{"vocab_size": 8192, "hidden_act": "reglu", "norm_place": "pre", "positions": "rope", "tie_word_embeddings": false}
Each number is 200 + 40 x the weight over its row's rms, rounded and kept within 0 to 999. Layers, rows and columns count from 0. The size before them is the row's rms in percent of the matrix's.

# layer 3 MLP up, 1024x384, rms 0.0414, rows 4-22, columns 256-383
106,239,233,202,168,192,184,173,248,183,242,250,234,227,223,164,225,233,152,250,212,176,176,191,172,201,178,170,166,248,266,250,187,298,188,162,169,149,214,168,243,206,238,261,166,175,203,234,204,222,189,202,232,207,216,227,151,235,185,256,267,168,205,193,176,230,207,221,188,220,178,184,247,193,212,240,172,191,134,212,222,223,186,233,267,273,166,172,99,161,173,184,143,206,237,148,167,193,200,148,126,189,205,258,243,201,214,192,254,147,221,205,170,264,202,228,170,166,200,224,294,250,178,215,212,295,180,175,209
103,208,218,108,218,194,177,319,211,189,207,183,167,219,295,221,265,160,179,142,217,211,178,169,117,184,99,155,200,231,239,231,201,221,255,236,151,186,185,169,187,235,210,156,212,192,189,240,159,218,93,163,174,148,212,192,174,178,149,276,231,182,233,180,201,189,133,285,225,152,180,184,218,149,203,171,262,178,225,178,140,220,231,247,194,231,267,214,187,214,203,329,245,219,219,137,185,158,191,207,190,261,252,236,234,183,165,185,219,200,243,147,223,184,191,232,220,269,180,169,198,140,215,128,143,128,194,211,160
094,139,139,219,214,157,262,157,111,197,145,282,218,175,178,223,176,202,210,205,248,168,159,159,185,110,223,195,194,115,174,223,232,209,254,147,172,189,304,221,242,222,205,303,219,231,253,182,198,229,143,190,264,146,235,260,222,235,231,189,148,194,209,176,304,166,200,199,225,198,168,239,163,160,182,228,220,196,236,200,256,154,211,209,259,253,258,197,204,153,188,211,156,176,232,203,203,240,225,226,159,275,267,166,171,168,190,163,197,212,214,213,193,153,212,168,174,180,258,195,123,170,164,243,251,185,186,223,208
106,258,181,185,174,206,168,212,202,153,200,175,194,180,184,206,207,210,195,229,166,170,266,144,229,195,243,268,176,251,156,223,236,178,167,246,176,196,243,178,245,169,240,237,264,195,175,241,225,220,244,243,240,202,191,178,164,236,247,211,156,179,243,109,200,219,195,233,178,215,158,250,208,157,227,194,212,235,168,208,178,182,217,174,253,173,244,161,167,236,211,231,212,299,204,216,143,166,113,222,155,178,219,232,204,178,224,122,188,182,207,247,212,242,115,225,266,179,192,222,214,232,138,124,159,169,94,66,209
100,167,228,148,146,237,208,212,123,205,171,199,205,184,173,188,201,278,235,201,177,209,202,212,233,179,223,308,131,198,190,192,188,138,299,186,179,239,289,237,173,163,208,215,157,162,228,249,174,127,211,228,218,223,131,251,221,156,208,128,132,150,120,235,200,209,171,205,122,229,154,223,174,164,244,124,130,212,208,186,221,138,148,232,155,155,140,139,216,233,162,222,175,182,237,192,131,226,163,250,167,243,197,144,212,246,209,191,228,178,256,167,267,181,249,160,205,226,263,231,243,174,184,178,144,253,225,209,245
098,186,245,205,237,228,157,135,91,200,160,213,193,197,205,169,250,230,260,199,205,204,215,209,156,156,149,131,146,223,179,184,169,203,192,144,191,204,190,168,196,138,232,138,204,249,200,205,223,216,225,321,194,236,168,171,151,247,139,229,203,268,212,183,226,237,193,165,221,139,250,278,139,143,224,168,250,166,248,153,212,136,236,185,121,206,198,192,223,207,225,206,219,174,189,192,144,143,198,89,286,202,190,187,152,173,280,226,179,148,236,260,229,177,196,153,179,161,217,192,183,246,211,201,219,237,204,247,201
102,195,226,163,191,145,107,196,164,197,225,208,211,173,222,202,142,177,275,215,173,194,269,205,162,113,276,179,197,203,209,155,182,251,221,210,161,137,239,238,196,231,210,210,277,162,287,176,125,250,118,184,126,146,107,209,202,206,245,240,210,266,165,249,227,155,203,178,155,321,212,214,186,220,173,193,173,227,197,176,240,171,238,137,193,185,178,201,280,211,224,173,211,157,231,148,210,209,244,221,253,199,237,209,218,237,217,243,230,212,218,187,226,189,235,181,287,172,217,201,160,226,156,216,229,112,142,131,210
103,214,205,193,251,201,187,221,204,234,180,178,112,190,148,222,213,176,126,164,253,234,236,212,192,230,167,219,183,211,261,199,171,173,166,148,164,219,208,227,185,111,159,178,174,186,205,178,218,229,244,133,187,184,153,137,188,221,186,227,178,187,193,159,201,181,262,250,143,249,164,213,152,276,144,149,190,104,225,161,247,225,171,205,219,208,249,172,168,257,248,202,191,160,137,185,238,180,203,166,219,200,239,258,184,188,180,235,207,188,237,265,143,181,166,211,169,227,153,235,215,214,195,186,191,214,149,202,221
097,257,222,246,241,228,287,173,305,197,238,162,165,178,226,117,237,193,210,221,241,230,200,211,182,155,92,156,204,207,142,221,177,189,236,143,151,220,238,248,105,150,216,248,213,258,170,255,164,139,261,213,155,316,178,181,131,207,177,225,205,190,267,182,225,224,133,199,220,197,177,178,169,283,227,212,238,189,195,135,207,239,142,245,145,209,177,174,267,206,164,262,218,278,151,156,275,139,198,197,194,177,198,296,276,179,157,165,171,193,222,133,196,182,180,186,187,227,208,194,187,189,123,266,181,198,178,243,147
101,180,225,225,199,198,171,147,287,217,240,190,192,167,191,210,193,168,183,228,149,208,199,235,179,142,228,106,193,161,221,241,150,238,243,277,200,165,234,249,127,226,231,184,190,201,187,205,222,174,156,211,143,194,178,193,202,168,238,208,266,320,213,208,225,209,265,233,229,205,223,142,189,208,149,150,243,220,230,207,201,236,263,170,150,215,187,220,184,196,187,159,204,257,184,173,198,252,242,194,237,184,186,189,182,172,188,199,252,165,145,165,148,220,180,259,142,208,247,188,184,157,128,223,187,174,209,188,193
088,212,214,240,211,210,210,225,227,161,240,187,250,215,247,136,228,174,163,191,210,197,149,194,200,57,275,141,215,160,177,188,239,273,215,197,224,209,210,181,182,102,187,172,221,169,240,251,239,219,183,249,167,168,225,223,251,258,246,208,198,237,237,201,220,238,182,171,147,272,250,189,154,235,206,175,269,165,192,189,197,157,139,199,226,204,181,199,170,104,253,197,221,227,209,234,204,128,154,243,255,182,186,150,252,226,266,266,209,203,233,153,237,177,139,239,230,203,109,224,162,203,161,107,225,255,178,267,276
085,150,205,217,212,178,146,216,150,204,265,209,177,194,196,170,216,132,185,214,185,201,190,179,196,195,212,288,172,214,195,249,232,198,160,174,160,170,228,109,120,151,180,118,141,130,212,149,163,190,194,198,119,85,185,150,249,174,206,222,162,142,155,225,168,169,54,265,207,161,155,297,219,162,261,175,155,208,200,180,225,202,177,198,250,127,242,268,148,248,211,150,161,213,262,232,178,255,188,214,223,290,283,168,168,205,171,284,241,224,162,222,219,264,276,211,217,200,198,271,186,211,185,150,169,250,254,241,282
092,170,237,210,201,215,216,132,234,145,138,142,233,203,179,195,167,276,194,201,249,132,225,163,258,145,156,259,189,199,175,222,226,274,156,144,288,268,198,178,136,162,202,237,230,249,186,177,238,126,142,207,200,176,210,216,204,190,160,272,231,201,72,171,193,205,191,209,112,241,172,207,221,236,271,235,225,175,200,190,158,202,235,263,191,181,157,274,153,227,191,211,199,172,268,255,172,230,263,206,191,264,128,138,180,256,239,257,146,178,206,164,164,205,174,141,277,184,229,195,208,170,185,191,240,166,196,235,198
099,146,193,248,244,213,208,285,203,207,189,194,214,168,205,238,184,180,204,231,203,180,260,142,149,234,176,220,194,251,203,190,225,216,202,222,222,201,227,219,200,219,150,204,196,202,189,224,172,150,132,103,200,266,152,243,205,202,230,200,218,216,149,142,186,188,196,194,226,212,180,237,239,198,150,195,185,214,256,195,177,116,129,225,163,148,118,269,240,177,205,206,246,237,172,147,247,274,247,190,200,213,226,124,206,242,266,175,203,113,158,236,202,286,205,224,198,170,186,222,272,172,230,223,139,208,158,289,197
105,271,173,257,128,222,188,223,190,172,276,252,182,208,159,169,197,236,160,202,191,193,203,248,201,262,218,284,168,242,170,238,154,238,156,106,234,208,202,277,263,157,207,221,174,181,161,197,138,142,220,162,184,248,235,233,248,170,234,145,151,163,220,195,123,220,212,219,156,247,172,186,189,191,246,130,153,242,265,186,207,191,162,200,300,251,257,134,174,181,191,180,192,185,229,212,206,233,200,237,150,190,221,193,212,252,279,194,197,260,135,184,259,154,287,222,185,141,204,239,155,165,145,164,186,167,198,176,201
091,173,240,210,199,170,192,187,186,121,181,224,225,179,190,205,149,254,183,154,216,345,172,153,114,185,205,170,162,164,228,185,254,225,294,266,144,221,187,178,206,155,169,170,166,211,272,142,211,268,245,135,154,120,179,161,190,156,242,239,210,246,234,210,211,139,189,222,217,221,179,220,226,193,216,185,214,301,191,171,214,175,196,167,206,203,256,116,217,222,179,203,199,174,167,224,175,273,256,157,230,176,186,223,257,169,135,261,274,174,168,195,200,182,261,157,213,181,249,199,184,255,197,212,185,217,182,200,269
101,230,186,169,192,226,238,261,167,211,205,178,236,101,150,195,187,244,205,236,157,258,233,220,236,177,163,156,197,149,182,170,199,267,184,182,166,159,124,219,134,261,220,228,256,239,244,148,207,196,156,200,172,166,224,198,199,141,184,185,185,191,158,218,272,207,221,151,199,211,183,251,117,229,175,198,140,215,180,200,218,195,193,160,173,171,183,266,123,234,238,214,169,192,230,237,170,202,165,132,155,139,245,166,240,173,192,221,239,279,180,168,233,210,238,208,198,241,187,179,175,235,200,221,184,228,151,213,181
086,202,179,226,174,215,207,215,254,213,212,198,183,276,158,224,250,238,180,236,180,144,268,148,186,208,268,128,158,189,217,282,206,156,100,180,140,216,237,204,197,136,171,159,235,222,249,213,256,187,174,239,279,137,185,180,258,282,202,261,245,124,198,218,303,209,226,217,213,134,197,207,226,143,199,262,211,183,176,254,195,228,139,152,117,186,185,190,162,248,249,136,219,133,179,227,250,220,115,184,240,206,196,162,131,233,263,282,207,200,200,129,193,141,194,170,229,218,186,255,222,299,196,188,162,261,141,289,198
107,223,114,187,168,215,197,199,266,213,165,250,223,179,184,228,236,195,185,261,160,133,222,207,229,121,178,230,128,209,181,202,252,231,205,161,267,158,178,206,137,182,171,163,196,224,215,203,278,165,128,275,224,223,228,260,134,199,205,226,210,174,134,149,275,204,230,235,163,211,151,211,82,216,217,249,200,155,189,195,162,244,208,165,170,154,183,205,176,257,208,182,141,142,258,215,135,228,153,184,222,191,232,187,225,242,249,236,166,129,196,222,201,240,242,252,168,265,164,229,197,220,191,173,172,218,216,256,160
# layer 3 MLP down (transposed), 1024x384, rms 0.0392, rows 4-21, columns 256-383
103,253,199,232,175,183,163,251,191,147,195,231,176,227,183,163,181,224,168,211,205,169,217,182,214,154,205,177,267,183,160,183,187,293,195,204,184,199,202,167,209,164,218,218,164,172,184,197,224,200,234,186,237,222,211,173,222,277,199,224,245,262,191,196,231,108,217,145,209,236,156,171,189,250,224,148,187,112,175,176,165,211,160,182,127,247,214,181,175,197,141,227,247,243,105,230,200,213,198,239,140,177,194,136,200,196,253,181,214,219,229,207,145,145,263,181,207,209,234,220,217,174,214,200,158,210,158,210,221
085,152,127,236,159,191,167,190,210,197,298,175,148,247,231,227,140,213,163,194,182,224,205,270,217,223,205,173,215,191,214,202,220,224,179,175,151,156,210,183,179,188,209,194,201,149,204,221,250,205,213,236,149,179,166,192,197,136,201,190,207,179,165,191,191,130,157,173,153,230,191,257,175,168,169,259,170,177,209,193,179,228,167,151,191,164,193,164,213,231,187,215,573,162,212,178,172,194,213,197,142,167,171,151,240,228,200,162,216,155,172,240,216,210,197,270,221,189,236,195,182,226,193,171,172,234,222,160,182
095,266,203,243,191,255,121,164,199,183,166,164,259,194,142,220,181,163,177,203,226,223,209,221,195,205,229,183,314,195,232,143,192,194,215,205,155,184,267,269,184,183,167,203,190,152,164,160,233,173,235,245,141,277,123,228,205,296,208,245,241,166,201,220,197,207,225,196,208,211,253,132,231,218,231,131,228,242,206,181,145,207,163,189,174,205,209,245,167,216,271,156,23,242,155,168,238,227,221,196,132,137,157,146,171,138,175,272,168,176,220,154,254,262,204,72,162,234,136,194,204,227,211,182,198,148,181,194,97
104,217,211,217,195,184,269,199,176,161,253,171,239,200,188,175,191,206,195,114,248,180,166,212,186,205,214,172,147,174,229,236,204,203,226,212,163,224,234,178,203,206,178,230,159,167,168,196,177,153,154,215,226,222,229,161,193,82,156,208,156,179,295,152,183,207,163,280,274,211,172,201,187,188,258,225,117,237,276,183,166,213,201,220,203,150,208,219,235,206,243,209,240,192,153,164,201,158,172,133,178,219,150,204,221,161,155,161,200,190,267,179,236,187,165,221,227,190,83,167,181,258,159,140,205,211,197,217,205
096,211,170,191,266,241,182,113,158,192,247,251,153,185,215,186,197,155,192,193,151,227,222,140,204,177,226,214,216,211,201,270,105,186,259,119,243,229,207,231,176,157,228,181,238,251,160,228,229,168,262,159,213,257,200,191,203,300,223,198,177,164,193,230,120,228,242,202,227,142,205,204,247,202,210,165,292,188,202,246,203,222,176,195,172,207,206,218,234,157,130,213,280,229,181,189,208,216,206,248,204,129,240,146,164,231,235,177,252,224,247,232,235,162,149,139,109,166,210,174,151,214,170,229,255,283,182,187,221
104,191,231,157,178,257,191,225,248,178,152,181,153,210,216,241,205,192,264,164,242,181,202,205,248,232,272,204,167,177,161,154,220,213,257,130,199,209,177,162,222,195,159,192,168,223,189,212,220,213,154,201,167,201,234,157,131,269,115,191,223,162,216,171,147,224,208,208,246,274,198,237,205,230,152,171,188,271,202,168,197,125,175,197,219,163,242,128,137,246,300,211,272,215,284,240,118,198,247,181,197,187,206,203,223,199,189,208,193,309,216,156,217,173,234,148,222,173,212,189,218,193,193,165,200,202,222,152,146
104,257,226,171,176,202,123,116,163,202,214,199,206,228,260,159,177,163,188,222,151,189,180,276,244,178,192,159,225,205,218,242,228,231,235,196,188,258,224,203,196,175,191,217,171,126,167,197,252,250,215,132,195,187,260,217,261,243,218,227,190,211,189,188,262,207,191,239,258,163,138,233,222,130,184,202,180,277,200,182,162,268,165,166,214,226,223,119,194,117,131,198,270,213,268,145,163,183,180,229,213,187,196,144,158,159,232,222,257,173,155,246,217,141,210,185,187,194,210,200,161,181,213,148,168,178,220,211,151
105,181,188,186,214,170,185,197,168,158,246,272,118,135,243,209,197,143,166,264,182,247,192,248,207,211,238,179,179,205,199,200,223,299,132,155,233,202,178,167,134,190,178,168,179,225,204,185,152,182,183,182,208,206,233,275,194,181,210,206,219,246,194,230,133,183,209,191,139,202,112,253,223,137,175,191,224,148,231,248,148,215,229,201,224,111,197,184,122,212,199,189,231,198,172,183,191,157,243,286,143,157,222,169,183,182,215,215,270,133,149,132,241,213,222,157,228,186,177,200,229,219,183,245,157,230,236,179,232
095,151,117,252,211,184,271,169,184,247,166,158,166,223,205,219,186,227,174,271,211,233,147,219,229,150,169,211,184,198,259,250,177,148,171,129,221,272,196,160,125,272,223,228,188,221,215,283,177,108,194,248,214,227,176,174,273,230,295,152,227,133,123,162,200,173,175,185,206,215,168,165,174,125,216,197,232,186,195,168,153,226,260,251,216,247,199,201,207,168,162,254,244,203,245,248,228,236,222,218,152,180,201,162,137,239,245,225,170,224,269,196,204,186,257,134,164,169,130,171,202,189,192,247,155,246,173,180,232
101,193,254,186,159,174,157,212,162,194,168,156,160,218,263,253,241,253,181,226,213,160,159,208,172,137,268,228,178,217,162,220,170,148,218,143,183,160,146,205,168,205,207,289,245,188,157,136,292,272,189,166,215,215,205,200,268,168,220,184,263,161,194,207,229,137,219,220,236,242,140,161,156,236,204,246,197,152,182,195,191,262,211,279,236,236,190,164,253,255,180,254,202,190,226,215,178,168,258,188,271,182,201,157,134,168,162,226,162,176,225,213,173,206,144,195,247,155,222,271,200,214,178,236,169,196,212,220,191
094,213,167,199,205,178,197,173,240,178,244,178,193,154,250,293,171,220,189,176,193,237,230,212,223,194,213,142,209,209,224,263,151,169,223,232,184,172,167,199,226,253,186,150,199,179,256,173,188,172,234,145,189,186,219,211,234,233,141,227,201,142,212,190,159,177,167,326,214,73,222,135,278,166,195,162,160,196,241,216,179,214,220,242,247,190,223,192,178,225,267,208,165,169,220,176,196,213,210,257,147,199,254,269,148,224,181,167,246,190,283,227,236,171,246,203,191,253,237,287,268,191,209,133,180,242,209,163,134
091,223,191,189,252,192,236,207,249,204,232,232,182,222,230,188,168,158,242,206,228,123,195,180,122,192,284,168,182,201,180,147,171,285,209,256,231,135,176,220,231,193,196,236,230,163,141,148,159,181,219,154,180,244,179,245,174,349,215,178,215,253,208,181,201,232,273,139,188,222,223,144,94,175,229,224,143,246,222,209,190,203,222,160,211,239,238,160,213,167,154,276,344,194,225,187,201,133,268,220,187,165,149,256,171,221,178,196,153,210,191,57,186,213,215,144,149,164,186,199,163,216,255,223,171,195,219,261,174
091,210,208,208,166,224,218,220,151,119,252,191,166,233,206,161,189,179,210,117,95,255,124,140,182,247,199,160,172,238,230,180,228,167,235,234,183,153,179,231,197,184,122,187,179,234,244,158,218,255,283,221,222,189,183,191,190,104,245,183,132,153,242,204,206,212,199,163,163,162,244,173,173,256,219,194,275,184,141,199,195,183,174,186,287,260,131,200,204,220,184,212,261,200,183,214,260,247,221,271,234,128,267,191,237,152,184,327,209,220,172,198,196,157,120,171,205,183,194,214,256,205,197,123,189,230,149,220,153
104,185,180,102,212,174,287,193,202,264,189,206,257,151,231,167,229,170,194,197,185,234,111,216,176,148,175,197,182,154,269,212,228,199,201,115,239,235,238,203,217,246,265,178,290,175,184,183,156,188,119,216,195,141,251,181,208,180,175,175,184,163,199,273,246,195,163,251,144,256,188,192,248,264,165,222,108,140,194,169,246,191,201,175,202,250,180,179,230,250,156,202,63,234,276,232,268,199,158,170,190,229,227,178,195,163,141,208,173,222,237,230,195,184,246,194,235,260,213,169,187,175,188,175,233,192,185,203,143
112,199,207,184,235,156,167,184,139,270,194,220,237,162,246,195,193,108,163,205,209,227,210,219,179,231,193,175,225,193,179,247,214,197,207,225,242,244,182,195,169,203,212,159,148,173,146,162,257,205,258,136,194,164,192,107,155,205,169,202,136,279,162,270,282,176,219,147,131,181,175,202,208,208,246,174,135,114,229,238,209,262,149,238,262,149,178,219,125,181,161,208,195,162,246,186,251,138,146,150,184,238,291,199,187,179,190,216,278,187,175,238,195,204,210,259,171,236,240,281,182,264,133,283,168,328,229,203,262
091,121,177,170,199,179,139,239,201,226,203,219,255,156,192,184,281,205,251,108,142,156,213,208,172,176,232,271,189,190,183,254,146,140,211,221,258,212,222,212,160,163,242,183,181,240,201,219,222,210,164,196,175,204,205,226,213,298,237,229,223,253,166,165,298,244,186,195,167,115,217,200,166,261,161,229,244,163,248,140,176,261,181,149,198,224,131,289,103,185,301,149,149,168,161,209,198,140,116,262,134,230,230,202,253,173,284,257,161,218,194,246,197,214,179,274,208,260,197,228,185,179,212,264,200,234,183,152,189
103,266,207,142,234,196,155,176,166,247,194,195,233,249,205,166,185,147,189,166,252,155,208,255,200,250,208,226,226,221,165,222,94,116,208,193,246,128,237,132,188,269,189,252,147,145,209,171,167,201,199,169,171,211,165,221,209,254,255,258,232,176,209,82,219,193,208,249,221,203,252,85,247,224,196,109,194,171,247,250,192,250,180,141,229,148,152,199,205,202,308,247,226,217,218,136,212,246,235,234,198,181,177,134,190,255,280,255,192,204,245,197,193,182,230,218,223,248,250,129,172,170,164,207,226,190,191,161,136
090,220,182,240,256,173,136,225,134,206,198,159,273,140,231,149,234,163,263,185,207,172,168,132,229,224,117,177,191,197,166,141,157,181,273,254,266,174,189,200,277,226,232,197,160,180,211,232,182,206,297,162,162,257,234,165,206,159,193,144,203,219,117,173,162,137,198,173,188,220,235,199,135,201,170,163,205,203,247,197,177,238,240,262,197,224,229,285,198,208,179,190,177,175,248,175,228,205,216,140,179,125,147,117,188,216,195,235,144,226,234,263,201,206,266,171,191,188,232,173,159,162,220,229,185,212,184,149,205
# layer 3 MLP gate, 1024x384, rms 0.0416, rows 5-22, columns 256-383
099,227,181,271,241,169,210,184,222,208,192,209,191,208,188,201,187,222,277,244,190,195,220,305,252,196,210,181,160,218,228,203,231,145,186,164,240,175,215,246,166,161,187,225,146,198,225,178,266,191,234,213,160,147,138,199,228,221,199,218,184,267,192,263,153,255,211,121,170,289,316,179,210,274,205,314,176,231,226,280,224,170,216,219,253,213,160,167,195,229,225,146,164,158,224,227,105,263,180,152,164,204,213,177,153,240,187,218,222,148,136,207,269,232,219,213,151,215,244,158,152,222,156,129,220,177,232,240,121
096,151,221,139,192,195,143,255,225,225,165,191,194,279,226,167,215,205,227,242,138,241,231,221,249,225,258,184,154,211,207,147,174,258,82,201,185,198,223,233,228,173,167,238,169,192,259,296,237,221,195,264,233,193,243,172,192,291,225,176,128,230,182,211,254,197,230,143,210,191,224,272,151,163,189,220,116,156,237,233,164,286,215,217,225,201,192,192,183,198,148,199,159,172,167,289,138,142,154,160,136,204,221,154,230,204,271,200,263,128,189,195,153,169,251,219,193,140,162,191,190,178,248,189,237,187,160,250,209
103,232,195,239,207,200,65,112,179,226,155,182,178,103,208,211,246,185,192,221,207,329,249,184,279,165,165,104,176,200,184,164,192,171,228,204,290,234,250,159,172,117,133,221,183,250,257,165,159,210,247,242,201,181,159,241,189,194,177,140,173,211,171,245,297,245,190,149,117,209,158,205,212,206,186,150,113,181,211,222,186,204,260,224,204,133,89,213,241,230,198,280,264,193,180,219,185,242,234,153,274,195,176,191,101,247,242,234,208,244,208,214,155,146,196,155,253,243,218,140,179,198,195,277,244,202,196,226,205
097,214,144,269,252,284,159,240,196,131,209,205,144,231,192,178,203,205,141,226,130,191,206,193,233,242,178,171,241,166,225,178,190,202,198,160,237,243,222,188,261,242,181,256,230,245,222,196,241,241,230,169,208,215,197,158,227,222,281,274,270,245,239,216,180,262,170,178,216,159,166,96,163,207,191,273,170,178,157,184,180,189,203,218,243,196,180,145,176,218,233,222,238,200,118,241,230,175,180,223,208,163,229,191,230,211,227,101,159,257,140,256,110,202,198,258,208,193,133,165,186,183,176,195,201,212,138,212,247
102,221,177,231,223,158,223,167,231,260,173,149,227,232,153,225,241,210,204,212,250,279,209,216,160,149,246,142,158,148,177,150,256,164,197,209,195,242,141,159,248,173,190,235,225,193,191,210,254,198,133,280,161,188,170,113,200,169,244,244,246,286,169,236,185,242,149,209,178,199,147,171,167,232,138,159,133,185,204,219,245,262,203,290,197,105,130,150,195,258,220,229,244,229,254,207,216,203,271,164,200,253,181,153,213,159,253,228,170,233,147,135,167,133,226,215,99,251,171,223,151,276,222,260,208,201,219,162,132
102,160,246,214,182,213,218,193,164,169,212,253,184,171,211,146,202,206,215,185,129,197,204,175,202,218,152,122,228,166,227,184,166,250,246,245,186,173,241,257,193,199,197,191,209,182,240,199,139,203,193,272,231,211,199,204,145,252,276,277,170,201,222,199,180,217,232,180,197,181,146,262,252,221,211,165,127,202,153,213,236,236,232,135,163,259,223,183,183,158,238,194,200,210,168,136,249,168,184,213,271,194,120,258,106,224,146,263,167,212,284,249,186,274,257,250,201,208,158,128,262,232,218,150,241,212,256,237,222
104,196,176,161,207,185,170,135,174,133,163,159,223,268,263,206,266,137,147,182,187,216,150,161,175,250,262,89,139,317,266,208,183,238,240,224,172,238,242,231,143,161,155,204,104,214,228,231,143,144,256,166,182,144,191,166,253,248,253,288,216,169,263,224,157,270,265,148,156,265,174,262,186,212,215,174,230,227,238,249,144,268,220,242,181,235,233,190,153,190,237,167,223,257,116,205,195,128,138,204,209,283,229,221,149,172,189,200,163,182,251,156,239,250,188,150,186,115,217,167,163,170,102,192,235,228,149,198,172
098,237,163,195,197,207,129,227,179,154,193,216,170,164,174,246,221,160,153,144,252,163,185,192,202,281,239,204,188,157,193,155,199,241,224,228,227,212,241,116,152,266,249,118,194,202,199,216,185,205,224,114,223,182,218,288,196,231,211,181,178,210,253,275,216,178,112,171,230,166,218,256,150,225,183,277,72,154,135,265,213,173,179,195,239,221,173,223,172,174,252,196,219,199,179,230,173,200,194,208,182,229,270,204,166,189,250,191,162,231,202,196,234,280,229,261,184,123,167,225,195,219,210,209,209,229,221,199,233
101,217,203,283,161,182,225,210,268,223,226,211,160,208,199,186,174,155,218,233,161,194,150,270,194,194,140,220,145,200,201,199,183,233,163,223,235,207,205,201,209,180,223,275,165,288,235,168,213,94,257,222,207,241,164,206,241,175,171,210,205,278,173,191,172,221,212,197,205,242,210,171,151,222,246,179,153,177,190,175,212,243,219,165,194,290,93,168,180,262,261,146,264,278,162,195,180,169,161,159,248,223,183,178,149,198,216,218,211,209,163,139,243,178,250,202,266,174,172,165,324,218,169,208,176,152,186,118,183
093,167,278,156,209,201,207,159,187,253,181,238,189,163,179,161,166,206,262,132,138,202,181,257,222,176,212,151,197,272,264,218,209,218,175,157,180,231,166,159,205,194,146,238,269,193,206,242,246,212,200,242,196,219,171,166,213,166,252,145,164,207,154,247,248,215,273,187,175,214,147,165,197,187,246,190,130,124,189,262,205,273,191,228,182,155,178,134,222,221,205,182,144,144,242,236,120,313,197,165,205,180,174,166,210,155,235,197,180,226,120,261,193,112,201,222,151,234,114,234,144,246,196,149,177,276,188,135,196
090,210,159,261,235,213,197,171,240,232,223,215,175,192,142,196,209,228,225,240,124,135,239,230,239,168,239,200,323,182,220,208,262,214,236,164,257,107,185,125,135,179,224,186,212,186,157,204,169,221,185,216,218,180,203,307,211,188,232,254,219,228,231,155,174,209,205,195,169,193,267,176,189,210,119,149,153,216,217,147,264,230,225,165,211,256,185,192,174,215,253,259,236,165,183,192,250,234,183,244,152,190,195,129,180,240,200,198,58,232,191,257,238,153,155,193,198,205,139,138,173,272,293,228,168,158,221,196,159
092,266,203,265,129,292,171,223,215,195,226,173,197,201,247,159,228,225,102,195,268,236,224,202,208,180,171,170,130,202,132,202,246,270,186,183,182,221,228,251,251,212,139,207,166,192,284,257,188,188,230,154,221,230,143,207,181,177,117,176,210,235,236,230,243,217,196,197,145,182,234,146,149,268,188,221,220,95,190,207,204,224,154,156,223,196,190,175,172,268,141,259,222,167,182,163,213,203,145,270,191,235,229,296,216,76,176,179,201,260,160,166,215,266,159,225,195,207,220,205,200,192,179,212,206,220,196,169,152
099,250,235,191,267,227,209,207,183,238,180,171,154,204,200,246,192,231,137,227,167,119,222,233,164,113,211,149,176,150,271,218,198,211,133,243,209,190,204,238,172,177,160,146,152,171,240,212,131,239,170,249,137,208,212,256,246,172,184,243,174,225,215,201,176,152,258,212,252,271,215,174,181,126,273,298,273,203,227,205,187,205,231,127,186,206,263,231,209,259,210,243,210,198,208,148,169,239,155,186,184,258,218,198,219,253,149,152,175,265,121,206,204,271,217,243,204,184,198,184,230,208,203,259,212,210,177,189,204
106,177,187,190,221,188,188,122,157,205,233,86,206,200,132,231,227,235,181,174,215,163,245,221,174,165,201,159,207,162,182,234,184,204,206,149,225,108,238,197,198,226,185,134,191,207,157,180,213,198,195,157,210,224,128,222,236,163,209,229,216,241,161,188,248,194,236,176,174,142,234,149,237,232,163,178,191,159,166,237,177,187,161,263,245,209,214,115,239,157,184,166,198,228,222,208,159,151,220,117,241,158,184,212,176,144,143,306,169,277,237,234,187,188,223,205,249,225,217,147,184,222,165,225,204,161,267,202,199
095,136,181,178,219,228,247,141,126,206,152,218,197,125,158,213,131,197,277,109,233,224,208,211,238,172,212,201,199,189,217,223,182,188,243,192,273,238,206,190,220,143,212,248,134,195,239,184,135,205,139,227,210,180,205,164,195,194,213,193,175,225,269,270,256,247,159,239,91,205,216,203,241,229,233,161,242,247,214,240,141,244,199,286,244,107,243,204,190,240,190,122,212,216,184,242,192,223,155,220,211,203,206,168,181,207,181,201,173,184,167,184,235,221,245,238,231,179,222,239,105,241,224,260,190,242,215,209,183
100,180,209,188,203,228,106,177,199,168,243,119,155,195,177,226,202,182,141,126,186,190,205,218,172,172,268,171,196,257,266,211,233,161,163,200,104,197,241,193,197,210,104,160,182,238,264,228,208,220,178,143,196,154,194,162,181,300,155,228,241,230,264,215,183,217,210,267,212,140,166,188,246,237,239,211,234,177,191,188,109,227,143,210,222,193,252,194,263,202,223,243,216,130,174,222,193,185,245,217,237,162,250,189,192,242,244,164,206,200,192,154,194,209,203,177,160,256,215,206,240,207,244,159,287,201,164,216,282
091,259,178,208,232,284,200,246,180,173,141,195,238,219,187,181,248,156,207,243,229,125,228,158,202,148,196,238,186,189,234,133,274,181,188,162,199,193,200,136,259,176,200,230,109,176,255,205,204,222,206,248,261,170,216,241,259,236,220,262,237,194,209,206,220,248,256,254,211,267,214,244,220,114,166,131,196,164,192,246,239,213,191,188,146,261,204,210,207,330,246,206,184,216,221,240,275,203,184,164,139,201,176,165,189,231,231,238,187,164,217,160,208,233,213,180,196,218,188,241,190,179,202,138,203,236,257,192,211
109,281,226,197,116,203,192,176,189,147,246,198,201,222,199,168,140,181,197,239,183,227,212,171,210,109,232,202,120,183,255,161,196,190,129,260,230,183,201,184,198,231,144,225,145,314,194,254,146,180,188,226,269,192,156,192,214,167,197,171,214,231,233,166,157,207,188,141,169,218,209,210,219,170,182,237,207,184,151,208,118,185,198,253,249,218,219,115,153,204,257,180,247,206,181,170,166,153,122,193,223,192,155,194,179,155,238,220,234,239,223,183,236,146,196,174,167,203,158,203,195,235,216,157,252,259,274,136,214